python train.py --vocab_size=586 --qk_norm=false --tie_embeddings=false --init_std_down=0.00748 --lr=0.00652 --beta2=0.95 --grad_clip=2.0 --steps=2373 --dataset="wikipedia_en"
Each number is 128 + 24 x the weight over its row's rms, rounded and kept within 0 to 255. Layers, rows and columns count from 0. The size above them is the row's rms in percent of the matrix's.

# layer 3 MLP down (transposed), 896x224, rms 0.14, rows 766-825, columns 168-223
size [ 94  95 103 101 110  93  99  99  96 104 101  99  95  91 111  88 101 113  99  97 107  95  94  93  86 101  88 111  89 101  98  95  97 102 112  99  93  96 101  90  96  92  98 107 100 101  87 100  98  91  98 100  92 105 107 102  87  96 100 106]
[[130 127 169 127 175 133 118 113 143  97 110 153 171 108 108 153  82 119 155 153 133  93 147 139 108 137 125 148 113  97 126 176 163 184 122 102 139 106  72 116 109 161 162 128 129 200 129 124 135 194 115 136 150 105 120 161]
 [160 141 126 138  81 165 150 147 141 174 111 151  73 102 142  90 104 132 103 130 186 161 107 143 125 124 133 109 158  82  99  88 168 108 119  79  88 108 124 115 131 156 175 108 132 119 124 133 104 179 144 125  99  94 118 100]
 [141  75 136 170  97 134 176 107 131 119 138 156 112  99 159 167  99 129 143 149 104 136 131 177 121 148 138 144 192 122 126 119 156  98 177  81 171 138  93 125 127 135 115 115 148 112 126 145 138 109 116 118 103  93 116 125]
 [107 123 160 117 124 147 167 128  88 153 126 145 177 136 119 109 134 129 140 149 142 141 155 119 148 139 126 162 115  94 148 145 112 122 147 157 107 136 149 139 156 160 151 133 124 132 112 126 139 190 125 133  99 153 112 156]
 [ 97  96 151 131  73 135 150  96 129 168 117  80 118 145 156  84 114 129 147 157 104 130 138  73 105 123 120 113 117 127 146  88  63 177 117  99 171 137 115 132 101 152 117 131 106 119 102  88 129 127 141 117 160 106 103 142]
 [125  83 150 148 113 125 165 177  98 108 138 148 123 130  93 116 100 136 114 130 103 131  92 142 188 122 153 138 131 124 167  97 158 117 149  76 133 152 133 150 183 144 155 118 147 129 143 150 135 117 160 141 134 107 116 135]
 [136 149 149 104 116 136 147 121 138 120 113 148 162 143 111 143 154 139 110 107 125 165 138 124 158  94 119 121 164 106 131 112 102 160 146 150 165  95  98 147 112 133 143 151  65 132 100 135 132 105 144 103 150 119 173 135]
 [154 153 149  84 112 153 160 193 133 110 101 145 127 148 115 187 114 125 119  81 145 119 141  99 133 142 134 123 105 141 123 127 147 163 164 124 150  99 140 119 173 135 146 105  98 144 118  81 159 122 112 138 134 115 105 128]
 [124 132 127 117 134 123 168 101 117 139 163 123 111 144 110 140 127 140 145 150 113 150 126 137 158 140 127 125 140 134  94  67 117 126 127 163 188 151 130 150 137 145 160 157 107 122 104 123 116 139 129 125 122 139 107  90]
 [163 124 119 143 112 166 103  81 123 101 185 106 145 134 139 115 171 133 140 123 130 116 105 149 110 181 106 111 103 102 124 111 161  75 132 144 124 117 142 136 121 128 120 129 152 123 133 152 124 145 127 108 120 137 121 129]
 [151 125 132 187 107 141 122 186 145 135  99 134 119 124 118 156  99 128 122 122 150 172 144 116 117  96 110 161  78 133 161 151 136 137 149  85 132 140 154 127  45 141  90 131 119 121 156 112 144 138 130 191  95 153 132 102]
 [106 115  93  95 160 112 171 159 125  95 137 148 141 147 134 102 149 135 135 113  99 142  71 122 135 171  90 167 118  85 126 131  88 128 125 120 104 128  79 148 111 133 170 129 182  66 123 128  70 160 140 124 203 104 147 135]
 [140 176 156 147 135 157 138 154 100 155 147 119 145 149  97 127 147  92 138 171 112 146 101 130 135 116 106 125 105 146 152  87 105 117 158 158  90 148 124 104 104  96 138 100 187 122  89  93 113 105 105 102 125 125 119 125]
 [134 150 129 156 161 115 176  90 133 144 122 137 111 136 154 104 100 117 118 165 104 125 127 132 163 168 139 110 169 165 127 113 107 105 159 119 133 145 120 124 124 101 148 142 146 123 117  98 111 118 137 130 147 118 154 147]
 [118 115 152  99 151  93  80 130 140  84 139 102 114 145 110 133 158 124 105 116 121 116 102 105 124 102 151 120 131 134 120 133 130 141 140  90 161 138 148 127 123 141 125 158 141 118  97 153  84 133 119 130 135 128 106  99]
 [105  82 115 141 132 124 112 134 118 159  90 131 135 193 136 117 145 136 141  92  97 115 149 131 151 103 121 156 115 108 119 127  92 116 130  95 109 144 125 114 116  49  72 133 111 117 149 125 133 124 120 139 135 137  98 102]
 [154 195 162  89  98 128  80 131 127 129 135 111 157 130 124 110 134 145 130 115 129  51 153 140 184 172 155 107 135 106 135  98 101 117 139 149 161 147 117 127  65 134 123 163 101 131 115  78 144 116  93 164 134 137  94  89]
 [109 120 131 105 115 113 105 132 115 101 156 131 129 135 110 147 148 144 138 143 109 123 102 125 101 128 169 117 147 162 126 117 119 128 136  38 140 138 175 136 127 126 151 167 146 157 159 144 127  79 158 119 133 160 121 124]
 [155 102 121 123 127 109 140 139 108 127 141 136 133 106 117  90 149 127 113 132 126 118 125 122 123 121 121 141 147 167 122 145 134 104 160 112 137 118 133 147 152 135 113 128 173 137 104 108 115 155 134 164 121 107 129 142]
 [132 126  94  91 150 115 193 130 184 146 141 101 151 190 134 140 164 147 123 104 126 123 156 158 103 112 107 110 125 148 157 180 123 119 149 102 150 145 137 130 152 115 146 154 113 130 166 157 142 125 139 115 155 137 111 122]
 [ 89 132 125 136 136 134 118 125 170  86 158 120 127 118 115 142 102 123 122 201 115 152 169 165 154 142 163 118 159  65 134 141 111  89 118 113 121 141 133  74 102  88 148 157 171 123  96 129 147  65 123 134 181 147 112 129]
 [156 155 147 156 173 109 104 105 123 144 116 111  99 134 123 118 117 123 139  81 178 126 106  93 114 106 173 118 146 126 131 106 110 125 108 110 144  84 132 129 128 153 124 122 108 117 102 129 144 167 135 105 153 155 127  97]
 [154 151 175 130 118 131 139 149  97 159 121 139 170 142 138 155 120  99 124 125 125 127 146 119 137 152 130 162  91 114 124 144  93 148 128  99 170 113  53 143 141 118 131 127 113  88 160 111 143 142 135 149 152 115 131 119]
 [138 119  97 129 121 140 119 148 120 184 159 118 112 115 134 144 131 188 141  85 124 129  95 135 106 107 142 101 119 123 159  99 111 132 193 147 147 145 113 156 121 156 118 122  97 119 160 160 149 114 126 126 105  97 155 143]
 [120 150 154 110 101 134 153 111 142 139 133 103 116  99 182 126 111 138  84 109 141 140 134 149 117 157 161 144 132 146  79 175 124 131 142  91 147 122 136 167 114 134 124 143 179 116 110 136 124 119 143  74 131 153  94 171]
 [ 81 144 126  98 125 118 117 141 169 134 105 126 119 178 139  92 129  72 132 135 100  59 189 133 146 155 136 109 150 122  86 132 113 143 105 164 118 119 114 108 110  98 161 115  86 126 108 137 101 160 126 139 170 129 135  88]
 [117 152 105 123 118 154 134 116 169 129 130 137 104 158  95 128 121 114 156 121 156 122  99 107 117 110  84 167 112 111  66 128 176 131 165 108 114 141 117 122 140  95 124 138 148  87  93 133 177 140 163 104 186 110  79 141]
 [111 141 112 138 134 134 157 139 100 122 115 175 134  94 152 105 115 132 159 134 101 119 169 144 116 153 121 136 120 156 109 133 112 125  93 127  92 167  68 112 115 123 111 132 171 141 112 189 128 178 138 119 164 127 114  85]
 [172 150 157 164  83 151 109 118 151 155 146 170 102 143 128 174 113 131 120 130 116 118 136 121  98 150 141 139 159 121  85 122 165 120 125  91 167 159 100 102  96 140 122  95 135 141 165 117 119 158  78 144 145 150 146  95]
 [174 123 138  99 137  69 135 116 140 137 148 100 136 120 119  99 133 122 124 111 111 109 131 163 142 168 111 112 165 102 124 136 125 130 106 131 122 108 150 151 174 173  79 135 147 109 152 151 180  84 125 127 144 115 121 135]
 [105 154 124 133 135 165 125 117  94  91 151 144 104 137 136 122  95 138 124 143 170 100 137 144 143  82 133 144 112 135 100 110 139 103 108 140 118 109 146 129 137 124 145 130 102 111 106 167 132 116 154 137 126 139 104 130]
 [138 138 147 138  87 145 117 114 152 118 147 113 126 161  58 139 152 110 148 122 143 145  81  62 142 154 145 121 121  98 119 122 158 116 122  91 137 136  82 140 154 122 126 132 141 167 143  80 139 137 144 103 132 135 148 105]
 [138 128 110 157 117 135 180 100 168 161 114 144 128 129 141 123 126 130  97 152 131 123 147 150 146 123 130 119 128  98 135 127 137  79 124 108 128 104 178 173 130  88 121  90 161 105 146 102  85 116 141 119 144 136 134 137]
 [140  78 124 111 118 111 151 149  81  67 132 113 153 115 144 105 128 116 109 151 147  95 128  92  71  99 138 110 152 123 107  84 109 143  79 147  69 128 108 143 134 128 170 110 137  91 119 125 120 108 125 105 141 104 105 127]
 [117 128 106 132  97 145 124 104 114 133 155  94 163 129 141  86 129  85 123 132 148 160 160 126 125 110 137 109 161 109 121 122 120 131  77 161  81 130  98 112 163 145 110 135 146 117 129 144  91  93 107 119  97 182 150 118]
 [116 102 124 139 134 124  89 123 101  89 166 131 138 156 143 132 130 134 144 121 197 161 152  95 105 126 101 141 131 107 127 128 126 149 119 150  68 129 108 135 150 156 106 140 125 108 123 127 130  95  75 100 135 108 111 109]
 [173 117 122 131 149  56 175 125 158  95 116 111 176 138 110 106 141 122 136 123 158 119 136 180  94 146 137 149 161 127 134 123 115 142 131 115 154 130 146 134 106 107 125 136 123 125 116 114 147 126 121 131 155 106 132 172]
 [165 109  93 129 139 140  67 139 141 160 112 145 131 109 151 164 128 177 138 163 105 137 143 120  95 129 148 131 123 115 134 141 122  68 122 109 163 130 116 164 122 173 127 116 155 120  85 148 114  94 149 150 180  91 145 146]
 [149 175 146 142 185 116 144 119 121 137 131 137 166 147 103 135 155 131  86 124 136 161 126 161  90 168 159 101 148  98 113 134  60 152 107 118 120 148 140 129 134 138 103 172 145 161 122 101  87 110 140 122 150 140 101 130]
 [151 108 101 176 125 138 115 103 136 102 110 159 106 163 156 149  90  99 127 154 143  88 134 123 138 110 158 110 111 136 133 148  77 147 123 152 126 181 166 146 143 127 114  98 152 121 141 121 125 177 119 118 182 114 124 120]
 [ 74 108 164 128 163 122 169 108 137 140 129  96 131 103 156 155 172 141 135 119 119 135 170 128 152 153  83 157  56 159 126 170 120 132 168 113 144 113 105 161 139 140 154  99 138 105 127 134 134 103 179 156 127 112 116 115]
 [152 144 130 109 113 150 114 162  76 153 112  85 138 146 138 151 110 139 147 137 108 111 104 110 145  90 173 138  80 145  98 142 154 130 156 145  91 151 143  82 125 104 152 111 103  99 135 102 135 131 100 110 153 168 126 106]
 [104 126 123  81 181  89 149 153 140 108 142 136 110 120 135 122 165 102 159 122 142  95 157  97 152 162 138 156 109 123 177 113 126 126  89 168 140 107 128 128 117 111 137 159 138 138 105 133 131 123 167 134 149 121 136  97]
 [167 137 167 124 122  95 142 153 149 201 131 126 112 110 128 151 139 126 154 147 114 112 125 113 156  77 133 115 103 130 130 112 100 146 117 133  82 139 133 142  91 129 130 156 183 122  85  91 106 115 158 139 148 125 129 124]
 [152 202 156 122 141 130 133 141  96 116 144 113 120 124 186 135  86 109 162 156 134 138  58 123 134 130 146 167 132 143 165 124 132 130  59 125 128  97  78 133 137 145 117 112 161 102 160 107 152 121 113 141 122 150 144 113]
 [142 162 121 114 126 129 136 119 109 114 147  86 122  99 111 123 132 126 102  76 160 144 137 117 128 133 144 148 108 127 143 100 122 145 165 129 102 141 123 129 141 126 121 192 183 143 145  92 129 146  98 114 101 112  90 163]
 [125 124 186 141 133 111  91 197  95 118 163 120 133 158 157 135  81 127 104 133 134 137 123 147  87 103  74 137 147 119 113 131 110 132 138 139 167 119 138 103  99 120 112  88 144 120 145 118 114 157 113 128 131 134 139 121]
 [ 83 140  82 125  86 118 172 102  95 123 135 116 139 125 102  84 138 131 127 104 158 102 127  56 101 123 168 129 134 125 121 136 121 130 109 101 129 102 138 118  85 132 164 121 124 149 148 158 113 117 115 139 137  93 141 161]
 [149 155 165 108 153 154 176 114 125 112 156 110 169 154 115 150 142 146 131 128 133 123 108 133 144 134 117 120 126 159  93 116 141 105 145 117 136 170  91 125 125 144 106 130 136 102 143 127 129 147 113 105 112 155 130 126]
 [125  94 140 127  85 144 125 122  85 157 162  79 134 108 152 135 119  78 159 122 152 105 131 135 107 132 140  98 116 101 118 183 183 105 109  87  96 137 136  93 110 119 138 125 110  90 111 132 163 118 121 155 118 144 132 123]
 [141 116 165  98 118 176 148 143 139 157 119  91 117 154 105 149 142 140 108 107 113 143 141 110 118 132 104 132 136 143 129 171  92 114 136 140 163  73 146 134 100 178 145 139 120 142 139 129 107 178 193 150 159 162 141 106]
 [105 114 143 160 118 120 140 107 130 104 160 127 106 127 121 108 150 113 128  91 103 127 133 146 120 140 108 175 114 122 107 125 123 122 151 140 180 127 134 105 114  92  89 138  89 108 111 133 140  93 116 169  92 109 100 150]
 [ 91 114 101 157  89 143 130 172  84 114 150 117 124 158 135  87 109 174 166 106 148 138 120  94 109 142 124 141 118 169 119 111 139 134 106  88 130  74 128 173 103 143 192  98 148 144 126 144 143 144 120 107 130 105 106 118]
 [124 140 105 143 160 130 144 190 123 140 106 115 133 107  92 134 109 182 117  96 150 102 124 117 109 111 124 136 117 129 131 115  92  86 183 110 127 139  84 107 125 113 120 134 181 150 119  96 110 168 135 115 119  90  85 153]
 [146  92 103 122 135 139 114  98 143 120 141 143 145 182 160 135 122 134 122 151 134 112 148 105 112 139 121 121 123 133  98  81 105 135 148  93 142 121 117 145 129 155 121  92 127 167 154 161 183 139 137 120 134 130 109 139]
 [129 141 112 103 135 134 129 136 107 130 155 109 106 162 129 101 184 115 146  86 148  85 103 148  92 131 106 147 164 162 157 128 116 146 111 122 141  85 106 147 118 108 155 104 165  97 152 127 128 133 151  97  88 169 156 117]
 [123 136 123 133 107 127 156 126 153 136 118  89 120 107 138 168 143 141 132 108 100  99 130 142 157 132 141 125 108 115 152 157  83 115 138 125 116 102 102 209 101 101 138 116 102 145 126 105 112 108 145 119 142  86  97 125]
 [171 137 130 132 170 125 112 103 137 162 118 118 136 141 114 128 116 120 110 111  85  88 103 156 171 143 117 124 148 146 153 176 186 144 111 149 141 130 121 118 156 101 147 144 114 103 117 132 136 128 135 136  98 117 129 102]
 [ 79 135 135 168 135 147 141 145 103  70 154 123 161 131 127 123 138 147 110  98 112 129 102 116  99 140  91 114 123 132 150 125 116 177 117 137 118 131 129 111 171 117 124 146 138 139 173 102 111 167 128 116 138  91 111 123]
 [158 164 123  90 126 165 134 143  98 149 153 139  99 162 115 131 165 134 142 118 140 147  91 137 137 114  92 152  84 125 112 140 137 121 186 131 156 111 153 117 180 109 145 156 149 121 109 142 122 176  91 116 146 111 128 146]]
# layer 3 MLP up, 896x224, rms 0.146, rows 767-826, columns 168-223
size [113 105 102  99  91 102 105  93 101  94 107  96  88 102  91  94 105  97 101 104 101 102  89 113 106  97 109  95  87  98  95 104 117  88 101 101  92  97  98 101 101  96 107 102  97  87 110 101 106 101 100 106  96 108 102  85 101 104  99  97]
[[152 146 100 126  96  97  84 120  82 150 146 104  98 117 103 140 182 171  92 135 142 107  92 122 164  98 118 130  83 103  84 120 127 110 133 197 157 139 139 130 107 169 108  83 128  86 142 146 177 123 136 157 130 101 109 151]
 [116 146 137 113 111 122  80 151  80 122 109 103 171 140 134 125 125 126 115 105 129 160 151 107  90 149 108 141 118 105 118 160  87 110 125 106 137 139 160  85 121 127 112 112 101 136 168  91 102 193 105 146 151 152 159 132]
 [112 113 125 126 105 168 105 153 102 112  70 125 133 144 135  79 147 127 133 133  82 166 164 141 132 122 104 124 126 144 132 139 164 151 106 129 126  98 115 103 181  71 101 117 165 137 108 157 128 145  95  60 114  99 189 106]
 [153 117 180 136 114 150  65 148 151 139 124 144 163 121  64  96 131 121 121 146 116  94 152 122 168 129 138 138 161 118 114 123 143 103 117 168  96 136 144 130 154 102 154 170 102 121 121 117 117 127  83 147 134 117 106 123]
 [ 66  81 122 127 118  99 121 149 101 146 167 138  74 151 159 126  74  91 126 144 120 139 125 131 101 142 158 110 142  93  92 119 118 144 113  94 136 103 128 130 106 147  73 123 158 150 143  80 162  64 151 118 165  86 130 132]
 [134 110  85 134  93 124 155 134 110 122  68 112 128 152 145 113 146 143 107 123 130 138 166 146 100  83 142 148 131 146 124  71 146 147 118 107 148 106 108 101 110 102 113 118 104 133 134  80 103 118 100 144 103 109 145 115]
 [114 120 123 137 123 114 139 148 130 110  98 130 134 164  98 117 103  83 126 109 125 164 134 128 102 170 143  93 176 104 110 141 166 155 189  95 140 161  83 144 125 155 112 121 119 100 114 144 141 112 143 118 112 166  89 133]
 [181 114 126 111 153 158  83 141 148 145 140 152 106 141 120 109 134 129 121 132 147 133 108 107 124 130 112 135 155 132 162 150 112 115 107 104 140 167 128 144 114 110 107 105 137 175 122 135 158 100  97 124 166 137 107 103]
 [ 97 116 106 158  95 133 171 115  99 158  93 144  93 122 151  93 132 128 119 147 123 106 154 123 146 158 138 109 144 142 115  76 150 101 113 132 119 118 184 131 127 134 123 151 142 140 110 125  87 123 151 117 135 167 111 213]
 [100  72 147  92 159 145 129 120 151 136  63 133 161 123  90 101 177 128 141 128 162 133 114 138  72 161 158 160 150 134 126 120 156 121  87 126 114 168 144 115 158 129 105  72 113 114 157 204  96 126 114  94 126 109 122 128]
 [102 138 157  90  92 152 141 133 138 175 127 118  99 132 118 169 179 124 128 143 122  79 138  86 162 151 183 112 137 101 191 110 128 100 147 138 129 122 146 106 132 143 117 102 134 124 146 113 172  91 149 105 141 150 117 131]
 [187 107 103 143  94 110 136 147 121 102 152 131  81 126  93 145 117 122 103 143 141 102 189 136 157 147 115 112 153 134 114 116 174 127 119 117 183 131 145 187 113 118 108 161 118 141 151 144 161 123 137 133  97 134 109  95]
 [140 103 141 122  84 112 137 169 120 160 139 137 140  83 100 147 166 113 139 127 105 143 158 111 160 153 111 123  95 123 111 124  95 152  93 122 148  81 153 121 138  64 158  84 121 121 142 103 142 152 139 130 155 136 132 112]
 [134 110 117 107 146 110  78  83  94 131 104 149 186 170 133 139 122 127 148 153 144 117 111 138 132 155 133 103 127 137 136 142 115 133  93 174 110 138 179  93 172 119 136  81 130 174 165 124 107 126 154 139 116  93 147 143]
 [ 58 141 104  93  69 103 131 133  62 133 137 110 125 130 140 178 111 140 107 109 112 152 131 165 163 123 123 141 157 119 135 104 127 122 144  81 103 119 179 119 112 134 139 114 110 104 111 131  93 128 146 129 138 148 146 133]
 [133  91 127 144  95 151 102 127  96 116 134 146 139  98  88 133 153 168  84 126 155 156 150 129 167 133 101 129 170 130 122 142 150 102 105 150 122 180 128 100 136 125 159 124 102  83 113 131 118 124  77 122 101 125 141 101]
 [111 179 139 120 109 126  84 115 101 143 123 138 146  90 131 151 119 130 155 170  86 137 114 108 122 112 121 153 117 146 117 133 177 119 135 111 101 167 115 132 173 114 166  98  81 130 121 165 150 133 122 142 135 142 117 169]
 [131  83 119 132  99 145 116 170 166 152 121 124 120 118 112 156 145  88 121 179 145  83 184 145 127 125 136 118 102 112 127 111  93 145 161 134 137 105 172  90 151 107 161 148 134 140 150  95 101 142 120 157 147 142 117 100]
 [ 57 145 130 115 142 123 125 171  96 101 157  65 128 118 138  87 133 118 126 144 121 191 105 133  93 146 172 156  88 112 138 116 108 132  79 109 109 139 136 100 124 155 124 145 159 132 134 131 115 169 139 165 107 156  82 118]
 [154 116 126 152 129  95 119  98 101 140 134 147 119 112 109 126 165 113 120  89 160 100 159 103 129  94 109 101 161 114 122 120 154 130 146 110 125 188 126 112 159 146 123 139 119 130 123  99  91  92 115 127 131  66 108 145]
 [113 154 112  67 121  97 161 115 176  94 131 138 125 136 147 123 145 139 140 127 102 155 110 109 146 142 140 120 152 137 108 147  94 115 112 175  83 157 109 119 130 172 114 157  98 156 110 126 126 115  94 142 134 119 140 105]
 [146 165 121 133 126 136 144 135 144 117 153  97 148 102 131 143 170 128 103  97 127 126 136  96 131  91 111 110 138 155 124 182 130 141  78 115 133 124 182 112 115  97 110 136 100 105 100 111 142 164 131 146  82  99 149 138]
 [ 99  81 159  87 155 140 129 119 126 138 161 132 128 118 103 147 103 151 128 124  96 142 137 103 130  89 108 121 146 132 127 157 134 163 107 126 119 126  95  97 137 119 124  90 141 142 105 127 139 137 130 112  86 122 134 104]
 [130 112 129 108 121 162 148 145 180 148 119 126 115 165 161 103 142  84 148 140 178 143 145 137 146 131  73 119 118 138 146 118 104 130 177 142 150 128 124  97 166 105 136 130  80 155 122  99 119  99 129 137 171 114 190 114]
 [114  61 131 129 137 113 124 124 177 141 126 122 119 151 103 150 128 122 100 165 125 112 136 111 158 150 117 128 169  93 131 149 120 150 126 157 139 101 106 104 115 101 121 143 130 144 127 120 140  89 105 146 154 114 106 150]
 [113  91 157 153 169 113 117  72  99 144 114 163  98 154 147 141 135  86 136 128 140 132 140  82 149 144 121 113 125 136 156 151 104 168 110 144 125 145 166 138 143 142 125 147 121 167 128 141 146 135  90 134  85 116 136 159]
 [126 118 144 154 149 135  67 114 130 110 202 158 128  98 143 124 160 129 129 111 142  96 129 111 117 126 144 121 139 118 153 107  90 142 107 152 120 134 157 145 118 112 119 160 112 102 105 105 114 140 147 109 134 141 140 128]
 [150 114 146 124  98 119 135 142 142 140 140 144 112 114 129 121  99 115  99 140 138  92 165 138 149 139 163 165 166 160 141 145 164 130 138  79 148  96 160 158 120 149 119 137  68 139 122 117 146 133 154 105  95 161 151 125]
 [115 139 102 158 103 157 101 114 104 128 133 132 123 141 136 155 117 121 119 116  86 123 112 136 155 145 115 142 135 121 140  99 135 148 132 121 128 125 120  96 119  96 123 122 106 149 111 152 102 159 149 118  85 154 157  70]
 [ 81 142 147  97 116 123  93 121 110 150 119 139 138 143 122 134 132 148 170 108 123 108 120 101 131 203 140  93 100 121 114 120 113  87  93 113  89 115  90 130 124 139 146 113 119  84 139 181 116  91 130  96 121 164 117 123]
 [127 157  92 144  87 130 125 125 120 184  97 122 152 129 119 156 132  82 107 122 139 146  94 126 158 172 135 142 164 145 139  90 156  77 120 124 147 116 161  85 100 152 146 132  77 149 203  99 117 121  77 135 108 134 145 137]
 [105 170 144 111 137 106 130 113 131  79 123 137 132 118 126 161 100 125 143 130 158 153 121  82 139 114 162 108  97 152 117 101 158 136 155  94 126 149 115  95 116 138 134 124 106 126 110  83 118 123  77 122 188 119 169 156]
 [115 114 143 124  85 115 107 122 120 113 147 149  98 117 124 143 145 170 102 128 127 160 127 136 123 129 110 163 122 153 121 157  92 101 147 146 112 163 168 110 120 198 154 116  81  96 165 115 116 147  76 147 106 143 116 141]
 [110 122 132 170  81 177  83  91 121 134 113 151 109 176 149 167  95 108 111 111 109 136 114 122  84 136 104  78 145 163 168 108 117 133 112 124 128 127 108  90 162 144 111 139 156 139 166 110  90 167 137 160 116 124 174 122]
 [102 107 119 158 123 137 105 100 101 141 161 163 181 111 147 136 170 157 137 131 133 142 141 152 148 146  96 125  83 126 170 132 128 111 106 133 158 113 165 125 139  82 160 141  93 117 115 100 124 124 131 153 106 111 147  99]
 [120 151 134 132  85 127 138 146 119 144 146 103 158 117 127 165 117  95 183 128 138 101 142  97 109 109 101 121 117 106 137 133 127 124 112 156 124 163 114 120 157 152  81 163 127  92 141 118 140  92 150 161 142 124 110  84]
 [103 151 153  99  99  95 131 170 156 140 171 144 111 108 132 111 148 117  89  80 123  87 146 165 133 138 185 165 132 118 141 113 118  84 156 113 113 139 142 117 151 102 117 124 122 122 117 134  85 136  98 123 146 109 118 151]
 [125  78 122 122 136 134 141  90 147 109 179  90 126 124 132 122 153 122 116 130 125 119 106 110 103 159 160 153 127  80 169 120 163 126 120 146 122 130 107  91 161 156 169 138 121 141 178 120 120  96 117 165 145 106 112 101]
 [128 164 159  87 136  91 162 134 103 105 137  85 133  91  98 135 140 176 136  98 137 107  86 146  79 106 118 127 136  93 122 148 150 148 110 138 152 121  64  90 124 122 155 143 155 129 126 149 122  86 167 157 110 116 131  90]
 [103 127 162 151  82 148 142  98 122 160 102 137 142 122 180 105 119 120 101 177 150  83 112  82 192  77  97 104 142 127 145 121 167 142 143  70 116 172 110 108 123 142 115  87 206 154 120 135 159 140 117 141 101 154 150 125]
 [101 111 120 126 131 146 115  78 168 117 118 188 132 134  96 117 127 131  93 117 138 128 143 112 161  92  93 138 125 127 163 103 163 107 138 145 145  91 147 136 171 120 151 138 146 141 120 137 128 111 147 116 137 156  97 146]
 [191 130 133  80 128 110 126 137  97 118 112 133 158 139 139 103 110  66 123 122 132 135 104 139  91 135 128 111 127 158 143 153 105 121 140 151 113 144 111 128 164 125 152 137 119 172 105  94 135  85 111 115 123 151 120 123]
 [128 157 103 118 145 126 110  85 113 129 145 106 183 135  99 144 170 125 144  99 155 107 141 161 131 174 119  95 146 131 171 132 173 103 166 150 124 153 112 113 127 156 104 154 105 147 104 104 168 101 171 175  94  82 149 141]
 [157 166 109 127 125 145 118 139  68  98 108 164 104  99 123 140 110 140 138 165 145 167 134 124 114 110 122 145 123 113 115  67 156 170  85  99 119  87 173 160 137 112 149 129  89 143 136 110 142  84 146 181 112 138 136 162]
 [127 141 120 141 179 157 132 128 138  58  84 170 132 163 138 147 135 107 118 131 109 139 140 142 110 128  99 145 128 111 129 167 157 159 109 109 160 152 108  84 146 177 110 134 145 150 147 131 117 108 133 110 102 101 126 115]
 [121 148 174 113 146 121 126  87 124 115  95 161 150  96  84 145 140 110 142 125 119 128 157 128 103 113 163 113  99 143 151 130 119 105 158  83 160 105 158 119 139 114 118 143 160 154 142 191 123  91 132 136 112 133 182 130]
 [108 184  89 130  99  93 178 141 121 188 113 108 102  94 142 118 140 164 106 115 116 153 124 106 119 122 157 134 110 126 131 121 158 152 131 124 133 103 165 153 162 128 107 139 119 162 179 174 153  98  90 153 112 123 122 128]
 [143 132 150 125 129 131 116 101 118 155 125 177  86 137 150 113 120  82 156 110 168  89 102 135 125 125 144 105 151  93  84 114 140 170 117 114 147  90 174 113 117 106 116 155 151 133 132 159 124  97 105 106 153 145 124 140]
 [115 118 125  81 142  52 143 132 138 101  99 127 130 157 139 102 153 102  86  94 154 149  98 150 142 145 121 147 138 134 116  94 117 140 178 176 138 104 120 127 144 120  98 140 104 121 149 121 130 130 142 130 165 149 119  94]
 [141  96 131 107 109  75  84 123 165 146 158 125 147 125 113 127 128 143 130 125 165  76 133 150  99 135 125 157 114 133 107 135 137 138 139 120 146 143 122 130 111 139 144  94 126  93 147 125 163 140 113 194 125  96 109 145]
 [123 112 105 154 117  45 139 111 120 155 148 157 101 133 140 138 108 161 168 143 112 170 108  83 144 130 154  83 142 123 135 138 152 162 163 103 140 133  68 107 117 130 158 131 148 117 108 151 157 109 139 117  93 103 122  82]
 [151 128  86 172 128 139 160 179 137 166 111 128 149 111 129 133 137 128 121 157 117 161 114  73 116 134 132 131 146 139 135 117 152 107 108 126 130 156 155 123 180 133 156 138 125 153 115 148 114 147 102 152 108 140 159 130]
 [102 104 132 133 142 122 120 140 155 129  94 138 117 141 108 120 159 142 107 160 145 118 103 123 189 129 101 135 178 142 117  91 147 182  87 146 115 171 108 114 142 132 125 158  83  99 121 136 116 100 124 146 123 115 129 105]
 [185 142 132 100 104  97 104 119 121 139 144 125 161 159 148 144 116  90 128 130 158 146 103 121 106 132 173 139 141  86 126 161  92 143 135 100 137 125 150  95 154 133  97 140 104 163 127 119 149 130 152 149 144 178 115 174]
 [122 146 129  99 116 121 126 136 155 109 119 125 111 160 149 110 114 149  86 133 121 158 104 100 107 110 171 160 166 122 104 121  85 112 123  99 100 117 161 138 142 135 154  81 141 166 146 132 136 148 164 146 128 176 162 113]
 [183 120 137 132 127 131 129 120 135 116 136 167 173 173 102 132 149 114 106 100 116 166  96 108 112  93 110 125 156 111 111 169 117 115 119 100 131 143 132 163 162 145 140 168  96 121 164 114 139 110 131 169 168 112 142 145]
 [ 65 115 160 140 135 107 129 119 111 135 110 105 119 130 105 172 153 109 140 144 150 112 118 100  75 103 152 113  87  97 105  93 126 149 153 125 133 127 124 120 126 116 106 113 109  90 130 107 122 110 171 114 136 117 148 139]
 [135 141 125 162 130 128  94  77 138 102 101  99 170 120 165 145 116 127 130 110 129  78  88 135 111 148 140 126  71 121  88 119 136 130  74 125 131 150 157 158 130  84 125 154 122 155 120 144 165  79 125 142 113 115 158 108]
 [122  87 110 147 112 114 134 134 104 135 143 122 156 111  96 121 111 125 109 145 104 110 106 131 160 131 159 147  95 114 136 155  93 147 102  97 123 119 152 127  90 119  95 145 132 110 102 182 127 164 173 158 131  98 140 136]
 [122 113 151 135 114 119 112 121 147 170 105 153 145  98 119 120 154 124 106 124 148 130  60  91 176 108 124 113 122 116 171 101 145 134 126 114 144 144 142 122 116 106 135 167 135 143 114 148 126 133 113 127 129 101 117 125]]